{
  "hidden_size": 256,
  "norm": "rmsnorm",
  "norm_place": "pre",
  "rope_fraction": 1.0,
  "qk_norm": true,
  "init_std_o": 0.0,
  "init_std_up": 0.0259,
  "init_std_down": 0.0,
  "weight_decay": 0.014,
  "max_grad_norm": 1.0,
  "warmup_steps": 73,
  "schedule": "wsd",
  "decay_shape": "linear",
  "final_lr_fraction": 0.05,
  "max_seq_len": 512
}
Each number is 500 + 40 x the weight over the matrix's rms, rounded and kept within 0 to 999. Layers, rows and columns count from 0. Numbers have three digits each.

# layer 6 attention value, 384x256, rms 0.163, rows 196-255, columns 0-63
438500460509485489530501423422512473467460569554453519479485494487519491420477541495468458514550443528536567487527528502532452450483467532452632471573466452545559469461498487529486519509460518
512637507485452487485457499487528476493480500483446486618418479518533529510470553448481504462458507486503521477588533508432603492468481528511514427456462508438424493429547534521467543447509468
563537520495509485520504502519498514533496519436579428463548534517467471527430477491432611555490471387505457540418499451462469500513529472569490566465492441409501435592464499458511519549530456
435584452490526462521521493543459486465454498474515437473471596501473534486639530555530475572470466545498450483563560503550461428506497533541564469512469542503534493446507493436471466565429546
488472519499523523540509492524512510593523420474461482535532441530611521505532529488597515487450463449526546494474435542522489470475420496475459453397537495460579511509464396476453538446487468
485484481483537456507493446507524449532499440497492438521527526513497492565498475512461515498538517429505469461518485447552571507527476579453439493543496466496475466491558611421452503499545498
467451476512487502531530512453476414442552441525483501534485538516502512551542476457470542485471513420544469468507510444460471582504471445581511559561503547487512490541435494510473466531483406
512524517474485549517486450515506516587511543527446519444509461508569509501483519537479445485505505459456583489461457555494572580542526529534497477520460430524481468515530510492505524557476544
513471513456523418495525457532564518521513427534482400533472500467514510469485534489529493446528420475534472509614474524503471469451483569522489498494405546506542456539496548522469525525498480
483545449448500520561619489584484458474419521526575500513454524473541407560484579515459562488539453452512403512495533426479485505482469489537471543513493471532451531479459489493461500437548519
495514432484489503497617527499474474399571506460502483506511532493470488413513476486569487443541483490506452497520578524535489510478518451466594540469571457396607485469468535473505511457509459
522536466450533496571503471531501447510482510507527419484473495491560478470533503493527506478447507539447476552476530479485527458452492532466411493464459514470487502551525606538536468485503519
461519521469548534504497524530523497516535521475504453511511526501443545481580442436349462575426524466567528544518479544530460491497524511489516459463540454487548566495557534481531509480529447
495549455500466505496515527414465499454482451556516411459494532497519420510540518510466486547526420503485543542552492528493468466434481397534508507526545492498586489506429517443562512441569490
568543478514477505495479445547535513448495437481473510490533503455505415561505561520495543468551428534466535461535502435500491428579503443546490465427506531533523550554520500512539457504522469
544524535455529572483501499570543562528464512498545431498437533555539523441466503525506535498529497453460504507455447525474456475460459436520474475531409491487588438499491569504546585541487471
566440479484531486463502520453570400538499501541479511530489410520452475467463518477474480482515462561473541497428517497446479493501410541448541476545527467513537500548512467527526539587460415
465523526534477448483512525540476575517430554527483424483486515624553487504499495538475538453548473574520563443494548515466542517516481486519529509525422458525505488525467524521522497528547476
431500473515548481480565393468499496462413487511502439522502462521526530527475518490600462476536526473514486498522503502483506449480522475518457553459511507507545536467489514523509450426583463
546474542557404419566488468570586470507464507497545507521547460441469586479457529538513575490493455487486520465497580419558518521534519475512457539563507441497575496487478439471525467481540483
504480536514508443473430507492443567517521472499473504478598531421493586480534508438458445461512511571502441475515567579462517427505508482458447552502452500520596485521500487462448525504550457
504527423542483460471529503494401529527473498425590527516464480540459571507535461506471505494543487459548535516534511542481520508556498529566523567523491502518496569516544457519560461509502540
519477461509473492565519445494507485441521513498536477497496469498543418544510458480514463419492439526450433535519547476550572567510494498532499461485443488535492514523447486478500455463526538
524500526511499527460485546476570462546492441521475480557509506492464556438478456490487587466475489520510451554493513523542527467488486496488487508487585514554524511633505592551491485508483423
566527410459524529534463514503493566491469496465531484524523499514513455592539462490477452506494478543437528526536559514465580491502504496541479494513519459521432500484492515516473427484488461
528497507538489455552449524511566512511464476489471452495478547494487525423449505512479548490551476561540453553497535484413456459495408456531512549474398455538467466481541462468496419509525526
540526487514509528487444526510488421530468486535497454477444572422475514538525491456566516549520485514508435594492505437493492500474547479576569546509489517491489435478443432561593542499500505
488471523517592466509544538488456520524461520599476400487495526537467510519482538433487508514454464431488456538534551501482482506565599475526510555499438494468511451562470476518551465506484511
558506583526508454447495548448515515492568555394499499482453522417474579544535646462516419549486500536550475517489568452449482558557485431521478522491468588485557456481509524499500541531455441
423529461485571506510528502545417467530487483505502511567522561427501520510517543465509537525480494459572587527489497485426482478550473418529517486558462542524502605486524528493508505451473476
497430575506546473548544539466548521514531520470488472533428504497409583516472503456513443457517488430514506457542475564496523531512494549468492488518439522537500516486541488440461538493462541
468510426459544559463558524507473536494504533513513406556451475494472597423461496529370516485485524533501437497556569547417411477495521506516520468447516519519454506555422427530449514463419502
513491425477496505535577574471579440563486458475476485528570502500498481593502528585440527507523580491472495529428545456522599498479502482517493513450577533485462466482505402562504450470489515
497500494545520542494475534463426558505496521562453444508452576502527474459457468521513453615432563549450455482470440507496465559545449532506510567514539500499447539548535519550469442451472602
520566494504422531502505504449491500496527532529575470459565526504532555497493495528495511507454494443488474567528475469454554524508470480542503497541505481488527532436515457533541523448534469
439483496472385405493494484543525525528507474517472518567514486474459484499480525477499523531528475540468540534563565402522533445437442546436492476540488518534527477533433572463405509475480513
495508553539516471555492585457452493516523479535524561454521510467497478477569451499484495484471474454523498515497455513519561550478527484458548460461498539540516553457534466567485451483541545
391492484479457478447508532463497522487558615529511487558421507538533554408499521519486455490555448446551485469491436475477472458489495510516561540544454530479448495468474449487457468523434544
479521538497477535520503501534486493528507457512486504563440464506491492491461491411533506566520528485443519513466558470479611509501495525439513536511485563569530406491562487450482525467521448
514527438533524489457476505433513530482503536500530438500498513474490549503510511516529573494482487436569520429566508519549474505550473465481495606577500416515534477460510483552452423512451479
513438445527483465509490468513532520543484573505521447558477494485443572537503414538539491497522522534537497523508479505583485563510526496522531531576445463512412467486529449509454454470457546
536567519493503525532445524478489445488530541436513478491566440573510515470444581505461471522484447488508567482456513484535595448566516508457507504462558496439520489507481466468496412467475549
489503596525555483576504460508529558481470501519474534519447502520540541485486473449478481503497468516483469533507502513519467465466596517463473499503590570440456445466463567540522551622410420
462497553519546584489473510556548487551488545532514590509554488482451566545458486493422581466467531470503499481527555509581520522488435522506634482537530503490492511513494504597535518475468499
491548446510511501535529468525537492495462491423478596476589531528500478500519509516494536483487529491555496530552510516448554511469548538431562470515537471449455443448417440468525483467536466
451540390468571491493517573587554396478430513459479515531456457535576486503548427530510489547517547473507509539541476519494495501532561524511539496444514528433437503531516577552511616439450469
463503530446476507555462530493533507553499509515495602516495479451494479464549475462512544605454476454506511535566529453498536508508561539554481435558541483487491563510467514448471498478497517
492509484457514522549492491492540481464541588510562512476502462486457535496496566490532565508500515536501484523543570459483525454464568483499523537450418518553527506486510515491442466465579472
524487459528524506568500491495519542499438486496552512517456522450522552411503513514538479571517540506557473477491526487470473576565433507435525558538474439469529505496487490538435428514481504
418572461505477506544497517436526571582545505472516535513400512552499528442514490463487489483515444517484479500555518570528581517491491510541536478435453540518511539535551496472546508431472539
482555499496446528486560490507465468595547492504449529498430513480477457503492468443549466494457480573482529586566537516506476557541384559498488509555492485585584520553512460515548510504447424
495498531500468481449527496520493526571546564529521550532473470509441461470546501473477469499550461548517589476452585538520423508540489450538514508598504456587491467452497490499488562481534516
476496537535463525466515515555506496588514511545529465501505498579480484495530503450547493557497496523500502501496565540490580498514459420551432531520523546563531468446500439396446550440445460
545522474508556493503500483479488539533457498510513537552549483421449498488423463523485534479553482477518562557480539432508541508549581541533530464561428501538421471536517510552484482474488497
521515567545482415458453430531572558467409544503502533455497476492511436542421466562472518525542490507464475470439414502511497533422540491475525437389434519491587467573579443496567510462477497
435498569485474537488538512483525475542476498508533476569548523517603573521569453481505549437485501497543564489586511536544473467555529533446479484487417505504514448470456533531545514423473520
525588533512545512534476533433500536551451469537469476496557563559533454558478509476542436454524559483462429523495484595513452500424514444583506500456527517503491539515565538527539455475516513
462519465542555511489514497538502527451476491500510502506491479508515475543486453579494537559541568534521513503496467518501497552507507457547478468463503475517580492431493420513484427466406551
590526571507435453497562477482496543578485517479457489496522507491491488461460476475595498581472485486500473481420503523548505484495517462459506541497528460423474413523495519477502516411511452
514401484534559456450529476500511502481496534505531476510431456495429628544482495479497513463539509548536506488565441509544538431462537546523516500567558538598498485394480596530452512522461435
# layer 6 attention output (transposed), 384x256, rms 0.0994, rows 196-255, columns 0-63
517478477535481456328415536556548468571483468449579532487510454445468499501465500514403450443470500488532554524498570502458415555517493539483520535435505522476487472583563541485558485371452476
502517473492503549571485444560556522483502488474495550503552462484496514465497537523562579483561531512525513516530452451490437560448463527520445555531473588461521540473500502450480459526480492
511506577511510551554450472513478522447500504516483530496506549481520488501536503486532500515571486429565453511532488479552453546546419539511590500482562447477506469544470483557470489493459469
532514561500479526475498537431460515472473468481476435519507467527465554530506597614436467424481567498543459435492499515438493591532500581507458406545480525504542513497502520459518459491486470
519485526478569527526526546470558505501485496503565442511590469410450522524456491518433484491476460492396435468493496454550491491539466524447440498503450465471462519460454509492491486553497459
550470461504424528475525471537505496527433475514462551492449523540526539488449514474447484516450420566494450494470468519462512522490546480507544495484574523520527499444524455471404489518442499
472454481451526587513533462520442487496413472438524486509534467520525550514481515522485473508489490493549551472561499504506530446496504490541501526493594487449459526509547491518506480441431483
566554478560490430458461583504504472523494535499458490518478501561503478507483454491482463513491551514479559494503575449580431446525502480525454564521526581457481484498532439512490510482463556
527519513565568492528462408435498469474509455483461488501462493447480502522583526505535505522482504567559507382526497521468433474512472488496475585498497513531492469536467472490535511458494432
454439498539463428478450534474487553468476458475540459417480474472404501474479528509515430486534498463475504490492485549530515518588504446542539486580503567492475499487546490519478496453525554
494521482453481526528462540467508535529510466552543510492563519511449621454515544454457495460514521560500496558544520503556425534510405556544488503549526578532440470422512589507482502518512440
458496506500506548472535467424560572475500435486474570462500430509515518520508541569501509530470499448454497521496502460539467544477484510469488526472502511471511545478476508496507476565516474
491465525575484600547528456477455516492468493474417533470473477572583462489551461469480540553485526567509467470488568513492462527447500509423481516424459473485592570510513449495493453493464530
526433524519493424536502577498541549492476467459482518489538503480475542466509548479527472473521436492547536525452506510444431497461579492490547562435498491505638485488513583529523488471464506
496492534499546525572477487504462493498527533526481472486513489591477515522505520457545499441503526534489518525533425498462475532472510498452522479532493515485492475474538491527503504563497475
473545470575452498501569549499511517471496474507509495554474510547476490516509504496503448496471493505479445493460513432500542484547527565461485490450618519554542440457510528492456547458481486
492537521541499561452488434476433511561485461479485421517463603477546481480459418452480529551490515479491610457520450539532463448490527494512443514488534509506443458515516531521527542501522502
463559421453513461456491470481508522431539490464543518503471540513531410412508600512496484469457400499519507524490438458524566526522484542526560473485560461486512532450482454466563528537476516
459496432542498472516565520463520578466550485482477492502515422544477500427452477533517474493449475530573481480457481497473474500500489480501527520480536539507495444460512532437534572519481521
478434474464458476467489515428473499635513535433554459503511570424450508457448523514530541504501452516497430531488466539535558457525496518448489479514483500502454435531542501509446469495489503
448544472548519480535460449455419501508544543486509485505388532525525496466490492440517526505471449539465487509534518524582529517468467479508498529520467524533522489497462479451525520475532567
473469544519521466498502489467445436553455441502452439404473550503472503442485564479455537481467457470521537477475430561488440521467515478540564535525492429470506496538501551432471533495571450
475469505550526423513460551413469515480475487405513528434526499508431495517478539480431501554505520527487508486473521487497461473498562538484519477532532459502502521537532480505491567470509496
437549447421502493545499415478459497545467540405503451471535555493502535452486589450564612526545479464550431460498502457466494559533498499471429468575522424514510464486468506436473562520537453
500461568490534529520548459536527476488485522458473475472538529554528513460453538532487466475455469530528557463463469504526459512578521494539534499458521498392556567511498548450493548501495484
451459523457505410521474463512549426495467467470495503425482418476510481486477539569533430529472493454509584409461506420508513500543530516506531517557501514513484561535542478565518546449507521
432479519514456413465517501518495446490471469470426402454466442456401500506510540550501524506418459508547494514564500561554518538493485498475512543553447523500446506471496481549464520545532479
486474496470404424565485523467482524502503509489439465506431494511514494508518500567494495468536546481494493561581493526528489487532476554558518516589520536561523516466479456486512501487482516
511534472481524496504566441536542472479442513511467508586485452478499459471561438541514547435476482461563562532531400490511514526496450464584487511500491457539503597478425497513507491443510505
520489487434504504491492484470551501526471476508474492550436494460452520508541524501543475457485560445450500469508515464468515521537538473540551591447452543451528454532572432477496484519496469
520512507554482483486497434549510513485536458451535497504490557487510488522546506502488510532476538564519486499524516484548503475514485537536480455529550571539453511529505474407514516500500473
441500424528516512500495519445506540507478565529462457492463491474529511478477527502483507498502534409496534450570525500491517534475490507465559562551564477448532520466508525514528513496546448
484549482498450519529538540485458527542507461462512521508506494457565489485463433494472451495508500520546450488521471516526500544465505481446541464558467464406460527502563489464429509527474440
505553566467539425521509534490519455474390510414491485551508497500513486458514466524549500499425502388435532502541477517429498520501493522439441448484507493511544500462520509494528520476488470
481529452505479531521536528506501452519449455467494451480555477504468490547479502476497526522546514491544438481420517532493468473467526475499515552444497504445536437518548532444474478485525436
462493513481572559527478454499477496563467441452508487555541490493491501521543492499581498504465459541518552411526483461493564505495488504506575550533489537524520531530518488461541532481452523
509452412406539447542486471500467549508518470488473487479514510511462494567476525552515501555553515505499428531510556462504511503547513506484537580515466481512510511530506486479485454549438534
481505511507487476490414488514436600447467511559547458555475486484477505529559541513472539534572516499547487530516582508534452461468515514554435544516589537513448528488576521483493493468542498
513489525486540522524494416512483443537491494532498482506498475483545538504524540503530475379503536532493451584577529520542472524529574538538534472565479551458570578527459473466492519500481517
511534442446462457450562489472550496498514428555581530487530569529476466455525494456494515505472474458503495516520550487445585553538554467562490509473409504501522474523559528484503524454511470
491550457556461420476551551479417501507447557466519503517488528477485461456489487538494496558465526499505485485497545474475494482502458504497520534494551484493437520508535439435458537515484472
542571444473548499557542493513496518545507539475446523500539478584526505479480475441509407449597464509492487496513454496442436492487543500498504465453472526518490502452493507496511510553479486
548493515543528496461475482487476567558559458489450549496448523499490509541547518569533546494490468533546502489564506502511541480575524471563424538494541493425539467490453517491469501422445514
509443464440458582429559482578507434512464563469484448477476514548500524443514522473490475541463503443561468422485522471458555534533507499524410445601540495488454511495469499466527577514480536
483444540491465563499472481553458557486498504567512557514480544552537565541491466529526489491528510541468562486498528489496508526485516477559517554538534489464481451475485511459432540513506518
582464571469498560515536482497397543496539543524405444573525507581490641505457528487505521432492530501500480504576504467426554500494519503522532453583494527469446491414439522505527540490574444
488501542474559543441475480506518482550469494523532512481565532537492484546544445527485542462492500554494502470446537486427482471550482476438526521522533501475542429538431498432489439517448563
452495469464559465482483481529525550554480450522525600507484532493502534497467492521480484570449553540501533518505533459484451529547481471501512486514451474463477495476487430508511484546475563
485535415437576472460433487481550441532556538564551508525533469466511457509514562461488509495497423485449573467494455509495464454527496491479532548440492516477491478506514454542512535523493466
529457466436548494478480475557441566474418454519473483583463454507592501564525551458478539499543554463456520518529501421408514474511516560492522453530533538515479520496447550464413484492443518
503517488450486492465504518554534555495439510466565452473559482468485513532468425506555515547478478570491582525526480471513580510461524470435480501515503458503501436484491472496490484463441494
509460524514515498377531451557530495503490536515514506466448558487490453381524445490521495514489494487494551511515492519528462549459491499533497539508491526480569525431490460475604479435451473
547492459505507462525504465479519464519512453446495514515512517512575522523516561496584513473500356457460503493463525520500485454504513493504517507466498471476511498541489503545536497437528485
469524543494464467454475540542510488492485538471551543440499461486496464505483530525490532539534540464509468497419514410437548500530566477526552539499491483484489478522506434462484482482540447
500588460559471425525477528533527426508482519588524513447495456520534456475424564541515497527532489483522468493481472549463532492535483503415502566495486511495530504533488536558504470556523545
501492424499498478556482477554385522511482410476508514466481463512558451516511551482494487516477483522481511506470543484484526556480489534460474526527538581496465493484478502449485483428511551
519499543487526477567587502569540496500560554447544451549427535441490524454507502489501508483525512495563446527531477464548448553479483463476510490569435492519515503465520490520496529534467481
496458534520565493449577552480544482556499482547514449556516486448572484487443489517465488514524452479445420492533524448496507477503572504490579428493466511537518453494496515530490504594479538
429479490507466489498461507471595525533488475551465585535518497416440511492492412525466524458466498620504548539526534542487473580484485590494472525480514469493466491464508481520518535526545565
477473466516503528486537394486462499562485462527474493545452489451460493499635561541430559471451440535563550523514541464494440506500523455602574483477478489492558495487495514453487520529524487
# layer 6 attention query, 384x256, rms 0.165, rows 256-302, columns 0-63
453548504469549476517512514495479468536498477573551498475595417566493479534507536513453526535509555520550485508483438472445522560477480549564494421527547523481511487538465612431512513448440518
480498497481497479445520525474522582513495465542445513473538504518493549492473521498503495500506513506507487501531499480499503474481505476477474468518472530474493501510464537530509489514531509
468419541491502534485535460505548487485519546467454495495457481469455466486537503510489488518432437530516471485484515511550514452525501544483435502517540481494490467478473506495445512498526530
533479490548501504443418553520590508534526569572468530513500531473542510466493463545504506487563496467467522561511466483481474504532527474501483518506522490545492475437512525507465514486481513
442519492504498530481555534489517481547562478533474528563497524508529480455484536496502462430486579483491465518510508512482511484444473486541512488492523517511479488502482519515493504460484490
490469508488592499542483590498491466480471447560575512510586437542503500489503499463532516505517484482503471503356507560556449572489503467448558512473498432431545535544500511448488507552454514
543585448475498523457514458427511491491500506454543515542509466488482509558509503450472495489437461523487499517489497433530521473541486474538390492502490498402473471550508508520453540524545432
468468527459497512484510509536487488477398484508452500479472468483457428495493541530478476524538479511427500437516495474490540491445517437503389480517483490490471431529489514522451466476488592
462516536493500511534551527506474501539489507429617513443466497483411505539430538530542572512438512533471574468517449488551523504538536484533419508543462539536474507481529418533483473498516554
499516476507429493505504477514513524509579470547521484580502480521501470509520477526442471524506520480479523514470477497458514568521487472519489495595450487512546527455462513495565522488543513
544497483541479497494464508455494455487519522486471415464509517550551519454472515479529483464528506481556519489474457526562520554434540506550485422485489523508462550464418498540517497506541512
489526451483421560495506499468539449451495474505510483453449510528494495529491479432526474472550505479505490502496478533488459517548619510517486545500490444463486500500474523467452457494551430
504510423473515496474495480477510526488492505531475510501458526463482465541474431513524442543468484510620567501410389528483433523479499481506503478482475446470524488460492461469494596427495498
490466510534555419536491549555505537503444550559496536486507482499475493458489524552516514558568510595501535435511483536474465431532513524506461469449459494509488464553578551542578547470566492
414539527512556476486484513473475491516462572516550538465449517540514553544533564484524527569578480459503504421458494472532475503470522557539477567465538523496504565463439462517495521504538553
496498537466507567468494488501508498455495546488506509454527515424417492476509487513478438487474461462529544466482471464494473475505551509529545489464501527598503542509556456496493503543519501
529454477497541549540552443503457534481468480512524493523556461562521515476466515541455497477482464528537586554469528474446517554513493557501477503422543511491497519486491553503480451470451562
552481492484542503544503481571512517556535520502513506522498493538486488573489534465441529463522507548469548497514554464482499492488506533561505546488554491463549468525516489536537542482464458
507483540556552428526539541507521553504497517531464471538486476518495514521498522548496477519530449554479483522542454497474524499468470507485472509568512546523446457459513486478471539534498526
520490485529544510462448463535480499482445516462564538517579530458455517536476490476443541525462481480546590468532408476516499482528465514472533494504475514477512463538515516541552480485521438
446493565488489515563541486472452506502485548542457489535438490540505543430558586471525500542440483495467592475511522454436568436533468493477487503503464580494483509532563498494486443488528506
507506440537477412484440572514518506484535471443511529501536515514460511502561491517573462515547533469524533515492487544517470519519420528541497485471416458487501516487473516505508530483451465
519472496546469451507521486528484497438456487512472501489413484429478459551523517550504453496484569459472422524465534513558433492465489532517479546457468503465493511448444423409463579446552491
425492542512475520479565521510488535494473490520535529417490528484462468557610490450509596509436482462508470569575568499493534433481515521544476481428450463524454544506572441532453514464438474
457416494480505473490540505514487559493525461547524460548546503470532492492486553469546479447496499456473503458472518543549514514466453475439486459498498471418501469516467549475508415471476518
513550481481453465472463497540451517476514433542456527514508439526447513510497592480506550454522506567523543482546486529511411503466610479584471509517473537608393596518526524524464517470482519
506482498514501511444491490420548561498455506585559440462499545460499518468563512517498540511541393406360507546493535552547409514503532492438525469437474506478495528498481481463519440534584529
540498487533511428468567494534488551531520535495514510442436500491505419470519499447472518474437496512477563478448450553475542495498495515470487515439515464555459521519448565509443554521408449
439433454573468502440511548478511502490471574548487484415494563435482503517490483452457489498550489452538459486444478572419484432434505489560464517469505496502555471525451451487488520515528473
478494551507469485513460450509479485411529447485518450559570567468568451446533562511506587442547519527471495473491526493514513524513534413495480470493523551515477525468477537529490532467464508
448493541479505509537532489564480556446457434503504511502500455475484476419496489557560498554531451548515478511522501523500438527509481534520502500510472479518512504519506525490503559429488505
563426498510455502503480617433461546527506496512556485500573499498526517549520463524491506505472490550491507448489434491510515594490550502474474506473482446481537487575462509554473530494527505
481530498478491473476505460508479428456466521500563518477518513447486449446529529446537433539424501494515440483480438508531522468579467501486529400517478486469501570518503474510467494540496509
480493450550495469452501452462505544485519511471503513536460500553518495552482513493525491485482507472515485474482519482550510475515530486500520476507488536538490450487450526552489497483527529
471463515505459458486451525476456532523591554518484523458438474474459505498492508517458505537556540471466444546553506509565458458560508533444479488465550522531509497479475523524567569525558537
528504450494502524515511510458395501541546479481477491508540573508451495558520477465506413488436510488485534509507480505497499530537483512503470484480465477459462505588440439450476455524555487
515541536457519512528487427483527450488464477549537493446481583481497487410574479517539497470466497484606545480516507449535539514546517553475528508528505490455483553528518453553489428474515471
546460436578537524472552490493571506471474603466471475538472571504491533479414489501490509549566512473538447440510577479482499525442543515422425511516516455515532441541563458481500477485554491
549476509479486459464584491512562459465579540558471455463547493533523509549593477444509425557475488469501482479486487534538489475506477441531484478500547512581517464475521444552527473549474463
510585508462506572463525499454507544536443421517468508503524496511477459505515456521497573462499486531482499510577471530471482525504498555501534481523537511554399464486569495442446422534517489
551501477445552508492478425464461543497527466530516506515530527468451402506563482432568510511473494516464573504495569492548534516516509509519586466474445496504517518512459570538509508544490515
417524484521543474541531551504486510489553497508467552426575501515522498485511555408437460476505571445456541534531468523573520479472507534508500537518515522458510531553496506567529512451565460
525466500428513534537522524528512542470394496475553514556500503505534472570518479494465489471504563504520505534487495469469530493439517500460491475470508479479519503590475531523528468465553550
510465511450518493500534540450497429505476556498492443529453519527549514480502504480512469499456471493531507501546463454518521495494525553569529509504504523444549523504477528468530450468483433
483410553479429545505512488585541517423450454495453474573527545532457552563503517506418529508497499548564411532569458409436463485500534512532556499532482530519460511441539552523506443442389484
466508454526525505487539499489518496540536478430525507525446477545520488589472462490575541508502506587485476522532495497449483567559531460515443463576517453517544522496437459487489517575500518
454472500490497539508431492486534562544442499532515578578505499564483486457520448546491540490484525524550500440546475610500487534514535618479455491502508540502503470475447498440583462503527590
# layer 6 attention key, 384x256, rms 0.159, rows 256-302, columns 0-63
509563443497482389547533465462423477553466442521552560446527421564442499464444511471491510523565451541491460513501482522548507555373435615579596432470466512387473551561523583421557485454468445
513575454485504451534519511482450474499411479536575543427501450490456499456517496471547562429560443499449412515497500534492516550487488511497535510499459501476501532497529551413549551516495442
536544501504526492508537520535552462467465550408501546575488497549525507505465483520465523519513484490494520512521507511499501554522442533572529412463480488512516495529541473490532482421468474
496455528515518552453536496468542528453519532492516503570511510488485515456558531495481423522379557508493551491520559546527512443418501462449501523482526529518533441485481524560426549555525461
484463539437474495463473492510473518512442561456428515489479480554440483495510513485547506495513551518497521462546495458475562445565500472434456506500480498522479463529439495456491471455475502
473582468444486526532485494496446518533413476534464520495476492535492467486463519451520477526558439499478562503466479463434469495517429535533528449502482499497486511520486562474623484522531571
475487513493513506465490510540521539488423505501530419554460484527555490507473453545559474533518560436511470511513539504522477503497567534476477581545545495522500543507488433491504532505537481
432425506472553535471482506487529445493471492419434485491489502517402499528451483498476515561523510452482575403487537545536522552496513514510576512521504483513488445599445492495424567459528452
485511527482529472548486475451511555539456473507511616422493515496445475457438483397500461487573500485519517493521455512450431521448511515533519421504501529470491501492481528427522502540455460
467512454563497518577497516489453494490542475453465506470531487495506504555512524468537493561500507577467469477548499487472542464500519442496582460470534521502507442492529538573497562571477497
522532473503506497481507470480436496498509502528529515442549520485514486488506451475470504477453459510504469529546537424438521512521406477499496555531476545501511520495497487490526507444500490
459434569515517482523441503499547500515400483473505489608515504437488580466470508561478479512548521462468550542442489538491524555452534502474458572501506563480523527505521510568491462471504516
523534509583508557470534520513496470516530441449473524522536480491483471462552503451569473512487560466521436468515563533480547520473550562452550553467514548499462447495548558513518478581465515
518463492437448559485535484538490495524475543542494441438501546475464504510534546541516448503446485471506526532495509510510539534521525573523574564529496504472444402540506523399443451470452512
506549533528485557504525493508549475520521511515472549496473497500471530545503482519494503536445459460511466440461515551467533450500511469456500546488471453475516480530490571465575445532536467
546542500439523500477542532467479512479486465485529534534484465533463478509490496503478459527457479489488532457490454480477446498496536481488507523510534494508501527500541453564473526526486555
505459532509523520440472522436516510470487507582477494543511521518435494520508510544494464543467589486485546512538504520452543485474437562457537563521490561481414532516457489461440472456493428
549548455497506481564548495460453569510506525457520535451470478538511441479527468460458465539550475533465500479495445465504525531478472503465467467466534565465487478503518496521536479528410468
509507517471565558484487491513458484522543462528487458464486498445518569549566557475475504466455482499520510481543494460518513456529530505475526510492487471503504542517468468524481517513536484
449513495461526471477532525523450553530488443453451511530461466578525479515495508498489481487557539542524474516450452473551407535451487504468486447562495497585500544575455439444511514502501512
555485488468511540496453515528540532468511504482478502534474541462498496538460476552434446515580517481479575463505535445529488466531455472504455485431529486514500500464491543506473501523458507
496543478464480502519538526511466488547516472473551542520479450555461525445398484449445460412465483547572496519481482422523438548544481486526520539481504455509484503474526542447492465440529487
482528489497498558523494527476538486526517540453510519499452539493552518480488522482486596487513455547574531437455439468501463513545518523486543458448479521420495489524534564541469526535507482
517543575460506433542487496438531497506499501471496487491535470488537453480446497501509419421528496472493514490463489546534496606499496569424497465512530516499487489551478452523486528564451423
464476489549506499456499555506473442558466485469476476492501498477521478508453456507525588499519543530470464491515484450469408512503491519525527493460455479533513546458481566486523532485487528
516474478537516429545495513477509559489508495493464498418494489599544513476428531529501450517441432497560479450539493513513529527488425446550449470495505421403502489476461443494527509422523479
455488513540604524525499469536533442480511466507448506454464486437567501531417456498553500460489532466583493517514459452501551496475483478499446517510549502539532471503441470532467549451603546
540578553508536456539493503494437521524478453521509476500563553504508485475432536499481489537594438546483435480532474424527536489469529535507542447469480549499495441516512517516529495472485449
564513565461492496502504451478478463527531500537508507479496504545459464547492466534495449456519469461508466483488517523542481499512600531432543537487539530584518451484516492451447530474535551
512526518441553518497496484505548565443467506526466555521474541465587543511583538508547482534483483535400481446661535447518508545509598482526594513525499529548483450476467506507506534526518467
467468546495524441432479542533521445547523551555500522473519518484500502492483514535514471456449549556589532508492513472508515487497506480511574471493491524456447522448553536488514511510528534
478487506515552450507514470481477469504452492545541549439536500561494563488468549481461456464463466546479527510518502425510499546479511485520510529470487504399482469493450523419520521469474512
546494470471461418559502487516416506544442522473506543467523551538477451507461517469442532464525438521543475504440482506561510567475517542553620417555493535478533483507546548469518454512566500
498469542506473508532446488493534507572535503516441449466522517423500491532524473506479563539495482473493475498495501495447492581524521503533475511461433532514477523526512526545511491480567538
487466562563504516527474430486663520453531475542493477580535533513537466519490519486552514471396473486519474513516491548495539516556549441487460549497503501561533459465518508556522492492542550
462545556562442491450499480494464517483475465492492534474537487527456483481469477503513525582516450532501516502481461447428494520499442525497509510494467515486484552473506508498522534448512466
545539467525524515505489590558447553415431490461521538528481459433536497481405490535492490500444466523501529444482523521458443537427422503501590525446490459479455465509483501434498480505475486
484480481473478506444472402475483462524466470463473474503498515592540418457532482472546558504556440455501460508485427516475485496519496534528486495469514541418449470459464492496472494465484481
475521486489434438533517562512478499530545538454504513536459443521542505481449481502490446518539484505564477521467482437511564575499536529486507531495492500475543467519520533570506451496475502
511437514474456477551451529505529557527481488527510499501522514523459496423498531531466492575478536511555522486525465548539507493532491450454443508471410514495547570526510512480499462504473574
439560527440495557416495515521528485512523459527562478488482540477546483564454492527501520554475523528547514486513471411511484485502500417450464538459506472477526477457468497498485516458553534
486491510519532537536521497559485456467483527503548551522463475545446457560508416506453508594542487482441464459449507486459507506583498442528518557503496462490461490472504538497508464485493473
445505472518484492536553463429438531437579511446450503481504497519448495464493506514475488494553473544474550493476517516461449512552456498462526547469493565528469517504473437464510437489418446
532547414528483439508488426459386628475479503499522478454546458471439486481463491517491543539486501483496537470534590529485477542473485505526469485565484514515490515563506540543550417502370515
541503485418454436499509567474513584490501520502473560514536486524561484489499560533523524482469494457402514506512520454517515526633506482475547485473479528461495502553495483448509527463490499
510484544513545570585480450504454459508553478555432455518491461543486494528530591531565463433445467528483484468481467487488454492498514611449528475454482539500479464457456509528470545519557501
620534424506511446460506484472483504541544462467490464449480555474514555460502573467490466472482540493523495555564486477478545477516443457523488504448501507557413476479466517432498503499495501